{
  "positions": "learned",
  "parallel_block": false,
  "init_std_o": 0.0583,
  "lr": 0.00883,
  "lr_head": 0.00915,
  "train_tokens": 149300000,
  "dataset": "wikipedia_en"
}
Each number is 200 + 30 x the weight over its row's rms, rounded and kept within 0 to 999. Layers, rows and columns count from 0. The size before them is the row's rms in percent of the matrix's.

# layer 6 MLP down (transposed), 768x192, rms 0.0674, rows 647-672, columns 128-191
103,263,191,188,228,182,190,230,144,277,151,193,235,190,234,228,203,196,171,213,180,116,175,175,181,198,222,238,170,193,182,264,186,198,167,217,227,198,215,206,224,199,225,169,232,151,198,199,281,208,215,194,214,207,169,220,255,215,198,207,199,255,232,213,202
098,198,185,215,193,186,194,232,188,190,184,163,235,200,183,161,203,249,229,245,210,186,151,259,205,227,140,191,185,177,198,189,179,186,248,181,193,200,207,159,147,225,202,195,220,161,158,180,248,210,179,205,164,161,207,156,170,159,252,234,176,177,169,226,192
088,166,225,163,130,231,199,206,212,234,232,216,210,187,176,224,212,173,151,141,200,214,273,246,228,196,234,197,172,175,238,237,227,209,191,171,212,205,212,203,218,137,207,275,157,255,228,193,169,162,163,212,229,190,281,223,231,195,179,186,156,224,226,235,212
105,183,130,174,158,206,210,212,207,154,211,189,152,216,235,169,268,234,265,210,150,192,158,224,181,230,223,189,193,277,248,222,180,182,174,185,231,249,157,181,191,200,206,198,192,201,216,231,236,206,257,199,235,218,200,205,178,146,229,230,185,165,182,175,203
104,216,209,211,258,233,207,234,140,215,163,200,203,198,235,173,174,223,185,129,247,208,160,151,243,182,213,173,264,198,209,208,199,172,212,209,160,203,191,224,185,176,199,151,262,225,221,222,191,135,228,188,243,201,219,235,177,209,204,219,224,169,200,242,188
095,223,210,133,167,191,253,227,148,204,229,204,202,209,223,208,212,190,196,179,179,212,205,169,215,177,199,207,181,277,222,196,265,227,192,281,266,205,181,165,195,201,195,179,181,227,211,162,245,171,202,195,224,166,156,149,204,165,183,222,215,185,194,164,183
096,195,254,196,182,194,199,208,187,161,154,181,193,220,162,224,203,154,171,197,144,215,187,202,162,222,211,236,184,231,261,224,195,214,202,215,234,240,217,177,220,219,143,282,187,234,219,182,182,182,223,205,260,178,238,182,182,184,193,244,223,223,200,256,188
086,205,229,222,232,234,233,156,203,209,172,159,183,226,212,205,215,191,190,189,223,223,210,197,195,205,206,233,132,243,183,160,183,181,237,281,206,195,198,195,213,175,168,272,167,190,114,236,176,220,169,221,175,196,153,173,204,185,227,167,195,231,233,171,167
110,162,213,204,183,188,222,207,208,213,234,233,220,243,173,265,243,192,245,190,177,213,178,262,230,213,222,212,218,194,168,158,183,207,176,183,170,197,167,188,229,189,168,164,240,119,252,158,236,182,242,212,220,184,230,212,198,215,219,171,183,198,166,189,193
103,205,139,171,154,168,237,211,142,197,157,176,270,208,194,220,180,220,225,260,221,205,189,233,212,168,188,227,154,205,191,221,203,214,197,154,225,268,157,231,238,175,174,210,222,199,172,138,218,221,256,159,204,254,199,201,179,188,231,242,132,178,199,207,222
101,247,249,235,178,175,191,208,224,246,249,229,216,153,237,218,222,215,200,215,186,228,211,197,221,236,183,219,211,181,166,240,197,222,199,146,197,175,175,180,180,192,173,228,204,142,208,196,202,167,151,226,182,228,252,254,174,162,227,181,216,223,222,216,179
094,246,147,225,188,196,147,248,162,232,176,222,198,150,212,223,205,187,202,179,205,189,157,152,175,216,219,206,195,183,166,172,192,215,265,200,179,181,200,168,227,209,156,162,168,223,209,195,243,182,231,215,192,256,230,153,222,169,174,218,179,200,201,201,200
094,188,224,204,199,193,155,232,129,219,211,183,180,168,214,227,185,117,112,276,233,189,194,226,166,193,196,279,207,195,160,191,229,198,193,173,167,214,213,169,204,189,235,200,218,193,194,198,189,174,208,181,210,168,215,230,216,215,183,200,195,269,194,153,199
113,204,143,166,198,205,194,192,194,178,215,208,191,172,183,168,185,245,213,198,223,162,197,227,200,168,156,160,159,199,224,223,183,210,194,151,188,243,200,166,202,213,182,228,243,190,182,230,181,261,197,213,190,184,167,316,176,182,173,257,166,189,205,220,252
101,179,222,189,160,216,181,176,193,196,244,229,199,204,205,206,206,163,171,197,208,199,218,208,215,140,187,217,188,233,198,188,236,199,188,261,204,199,224,206,159,207,175,243,256,164,172,218,217,164,173,249,175,193,197,160,198,232,189,254,239,155,207,210,181
094,191,131,171,172,155,243,217,174,197,195,151,173,200,170,254,194,196,240,205,201,178,198,221,165,204,158,257,190,260,153,209,228,189,198,231,221,136,203,141,169,165,225,261,231,162,216,222,181,170,228,178,168,193,214,211,233,266,171,237,203,224,255,223,206
096,191,173,201,269,224,168,233,227,201,173,178,222,183,205,187,196,146,174,194,193,209,177,186,219,212,164,212,220,136,129,198,182,177,227,187,197,194,192,159,286,202,207,144,233,153,215,182,225,186,195,191,208,170,227,226,228,204,223,176,228,198,234,158,185
100,162,249,202,201,197,218,172,205,199,249,204,198,189,225,180,170,284,213,231,215,198,202,233,173,195,235,183,162,180,176,219,224,180,168,208,224,169,206,196,181,213,178,229,254,175,159,183,225,188,204,186,210,220,223,205,166,162,151,195,255,183,220,206,229
089,206,216,192,218,183,198,205,191,236,200,144,181,240,162,206,241,199,171,188,183,234,179,206,279,227,178,168,195,228,230,238,238,253,204,238,246,224,246,171,230,226,138,239,185,139,206,217,223,200,142,201,218,185,211,190,193,232,180,155,185,145,203,195,202
100,179,206,207,173,192,246,222,227,192,168,203,202,270,235,211,200,182,212,222,187,152,200,184,236,195,196,247,200,258,251,182,195,218,160,184,194,240,234,222,172,231,219,192,136,224,211,172,188,210,155,199,170,208,272,220,196,149,209,186,171,176,224,175,168
107,224,159,220,176,221,209,227,139,211,194,228,214,208,197,261,122,218,167,214,207,166,178,214,164,179,199,210,169,209,151,172,236,170,150,214,201,202,156,221,177,159,191,213,200,187,192,233,221,218,244,239,257,233,207,199,225,201,164,241,213,170,211,219,186
095,253,262,214,162,193,224,143,201,196,213,189,172,180,137,234,209,189,209,213,212,170,225,206,193,220,191,191,176,193,222,158,202,240,188,202,194,156,143,165,146,184,233,165,178,183,188,192,181,159,166,182,197,186,173,205,224,227,201,243,224,216,177,234,186
098,239,148,200,188,183,206,146,185,180,182,227,236,188,275,181,178,185,204,240,223,232,160,167,201,206,189,240,177,249,187,187,240,245,217,245,180,171,191,182,228,242,198,191,230,170,229,129,154,145,198,175,222,201,201,198,212,186,245,201,238,206,196,202,213
102,174,182,151,178,173,201,179,206,160,194,257,247,207,212,230,238,207,244,222,186,197,221,176,221,184,259,261,155,278,150,231,211,154,251,195,133,183,218,234,170,191,263,235,196,194,197,198,253,252,215,176,182,228,173,157,204,187,247,200,194,210,202,190,164
094,172,236,121,188,187,211,135,206,204,211,188,183,227,236,149,215,205,241,193,145,249,232,214,182,226,163,151,203,192,184,234,269,240,227,183,236,214,208,170,200,178,176,223,208,179,211,216,175,206,209,263,193,186,238,221,221,192,210,205,184,150,224,162,170
099,246,212,185,201,230,150,227,277,179,188,201,202,215,141,193,236,267,202,138,166,183,212,117,201,199,210,190,238,191,202,196,164,196,249,156,243,216,228,207,176,181,123,194,199,173,260,238,205,210,228,188,162,196,185,204,192,164,221,140,189,169,146,242,196
# layer 6 MLP up, 768x192, rms 0.0672, rows 648-672, columns 128-191
096,168,203,179,220,195,166,192,199,222,236,158,223,161,196,177,171,177,177,207,194,153,209,179,177,177,158,208,199,205,207,188,189,281,216,238,190,190,226,211,246,160,139,261,226,199,214,168,202,160,195,203,193,204,211,205,193,183,98,250,199,226,221,294,173
086,217,175,209,168,183,224,175,175,154,223,179,283,216,134,232,198,190,205,214,182,192,128,162,241,212,180,216,195,200,173,208,196,240,206,214,183,206,128,179,171,200,205,169,170,180,212,195,229,218,181,139,190,225,155,199,171,225,228,206,196,228,204,239,215
097,213,160,193,248,238,185,202,244,216,201,206,237,222,240,224,204,221,198,164,176,146,201,185,237,207,150,180,230,192,168,165,209,181,211,146,174,210,225,197,192,195,199,193,170,205,188,201,236,186,189,243,173,154,123,197,184,235,160,250,215,219,140,265,175
101,169,227,187,198,201,202,197,181,144,226,204,201,204,181,186,190,191,180,227,160,170,217,182,208,183,220,173,213,228,150,194,236,238,201,202,228,227,172,194,204,204,200,177,141,175,225,152,224,205,133,217,228,261,213,243,225,228,220,254,230,171,222,239,163
099,168,193,205,173,192,175,193,211,221,183,138,225,222,203,162,233,179,180,220,181,218,209,212,212,182,196,192,188,148,192,174,170,126,209,155,173,196,221,151,183,164,209,193,213,186,226,245,183,206,226,195,214,187,192,255,163,206,216,161,266,154,241,181,186
094,223,181,194,209,231,195,213,210,206,218,192,188,194,229,184,234,122,185,227,272,174,165,203,168,201,218,209,197,209,172,170,228,192,247,192,209,178,233,254,217,229,211,154,240,140,196,176,241,201,244,203,223,221,217,213,178,231,164,203,257,163,200,192,188
095,283,205,190,184,204,195,173,248,198,260,192,183,188,198,173,183,198,167,225,190,164,182,227,236,242,275,193,197,234,243,172,189,195,161,148,227,173,156,203,184,216,233,214,179,194,190,184,121,185,231,230,203,189,148,245,192,190,218,222,209,155,234,158,175
106,169,201,208,227,164,176,204,179,165,229,176,211,201,184,272,204,264,181,187,136,181,232,192,167,192,202,223,249,198,151,250,223,239,243,145,182,189,208,270,220,167,229,202,220,242,213,157,207,213,247,227,196,246,184,207,184,164,212,212,199,194,182,181,202
097,215,202,179,222,203,260,252,154,213,157,176,161,182,261,231,184,162,252,225,196,194,201,212,210,225,209,234,187,227,221,178,203,210,240,220,235,188,176,213,248,164,219,189,199,208,189,180,223,224,231,243,208,202,160,213,186,192,178,157,174,220,202,226,214
120,201,205,193,204,188,232,242,186,234,247,210,214,224,234,235,195,179,202,190,202,183,181,216,194,207,176,191,236,228,187,236,255,188,205,180,150,193,185,212,153,193,208,219,247,221,229,245,237,198,197,169,220,214,199,236,214,171,194,210,239,216,149,196,111
092,206,157,143,218,189,250,140,238,209,211,208,215,264,213,207,237,222,222,200,166,172,238,188,210,240,215,161,208,150,210,171,143,204,209,218,192,178,184,208,215,203,159,171,210,236,178,199,155,198,255,158,188,233,211,246,191,254,195,219,190,187,190,202,272
092,160,200,201,150,277,208,187,228,177,249,215,189,212,217,179,229,205,206,228,205,175,257,194,196,151,245,221,221,249,226,217,183,246,221,163,215,198,254,251,224,218,199,210,176,218,222,210,138,216,209,246,236,216,228,183,152,264,150,223,205,211,200,180,191
102,198,189,192,161,143,228,253,178,208,230,221,189,264,185,212,222,204,197,250,117,231,193,236,211,193,159,190,252,184,166,204,158,184,220,147,188,218,228,194,231,263,181,156,202,173,195,189,221,198,263,218,206,187,197,169,165,179,153,202,229,217,199,153,205
103,198,249,209,230,162,197,214,210,195,208,192,171,200,187,220,183,188,169,223,173,156,172,253,220,164,168,199,238,232,209,196,119,221,193,197,209,192,151,202,166,125,277,186,210,251,223,219,225,197,231,217,186,232,198,265,242,197,201,209,261,270,148,215,173
089,252,201,238,179,202,213,244,251,234,292,219,224,192,214,193,270,171,269,201,252,195,197,198,200,191,213,186,191,168,207,184,244,206,195,204,216,245,181,219,203,216,193,235,223,180,248,181,223,164,218,185,210,214,213,253,128,188,228,204,236,148,139,206,214
100,242,201,166,201,183,228,135,152,179,255,185,164,226,191,154,198,218,238,233,210,210,232,166,183,172,196,227,206,232,138,157,232,180,220,221,117,242,189,156,203,210,189,227,217,232,148,257,226,239,169,210,222,203,210,255,253,191,225,215,175,200,179,167,185
090,218,225,206,193,200,171,178,225,226,233,163,203,174,228,209,214,171,182,221,226,226,213,239,222,182,245,218,171,238,213,200,258,226,224,180,202,223,198,213,222,159,169,268,190,258,249,256,154,182,200,234,259,171,206,217,206,241,194,194,180,199,155,167,191
084,239,174,201,171,208,208,195,239,222,216,205,176,190,253,203,181,152,266,223,187,137,196,241,177,168,218,199,195,147,194,115,204,178,158,168,180,191,201,200,179,198,169,156,226,195,176,147,201,155,157,197,150,158,203,210,227,222,215,255,162,210,254,207,226
086,185,183,245,176,171,224,180,225,195,147,207,255,212,173,188,229,155,184,209,160,165,262,216,214,184,221,234,173,180,260,145,212,204,215,203,146,221,235,186,207,208,233,204,183,204,249,174,143,191,190,195,249,228,206,182,196,221,191,284,153,261,180,180,184
099,189,225,228,218,178,227,153,198,186,192,194,211,261,220,152,158,204,202,200,219,165,193,240,215,192,153,215,224,192,195,191,173,169,200,229,233,217,234,207,185,226,232,234,234,262,249,194,222,214,241,150,199,173,199,170,190,222,212,197,223,227,160,232,178
093,131,219,218,181,240,225,278,219,186,206,144,222,192,225,172,219,220,185,193,183,191,203,210,151,188,216,207,207,208,139,229,251,182,216,183,219,235,178,236,226,168,235,223,228,209,258,199,209,160,257,233,171,259,208,220,160,236,211,210,201,165,174,187,209
098,161,207,222,217,221,205,215,196,220,183,262,263,224,145,230,198,175,209,145,238,175,247,184,194,129,162,227,218,149,165,182,218,158,254,207,260,173,204,139,208,208,219,203,248,245,229,160,222,232,193,225,210,236,195,211,157,176,185,253,232,199,264,226,167
097,217,186,168,165,228,229,196,245,215,178,180,215,175,158,196,212,195,281,204,193,197,174,192,179,229,246,175,182,163,184,237,220,216,145,213,207,237,220,165,196,218,159,190,154,212,241,267,186,143,167,224,193,197,204,176,185,188,220,206,226,148,213,242,180
089,167,200,214,209,248,216,158,202,184,172,196,222,170,206,264,196,208,201,186,201,244,186,215,143,194,216,213,232,187,181,159,154,171,205,169,220,184,178,211,204,214,198,211,240,281,187,185,191,200,194,218,196,238,204,163,193,237,180,226,192,216,154,173,229
099,184,216,202,178,270,166,162,203,177,180,177,193,168,239,243,231,145,226,175,217,152,241,162,200,189,228,189,184,197,220,214,245,156,204,196,190,172,194,240,148,228,189,204,149,221,197,137,228,183,221,196,236,178,228,196,193,216,239,160,237,181,173,200,180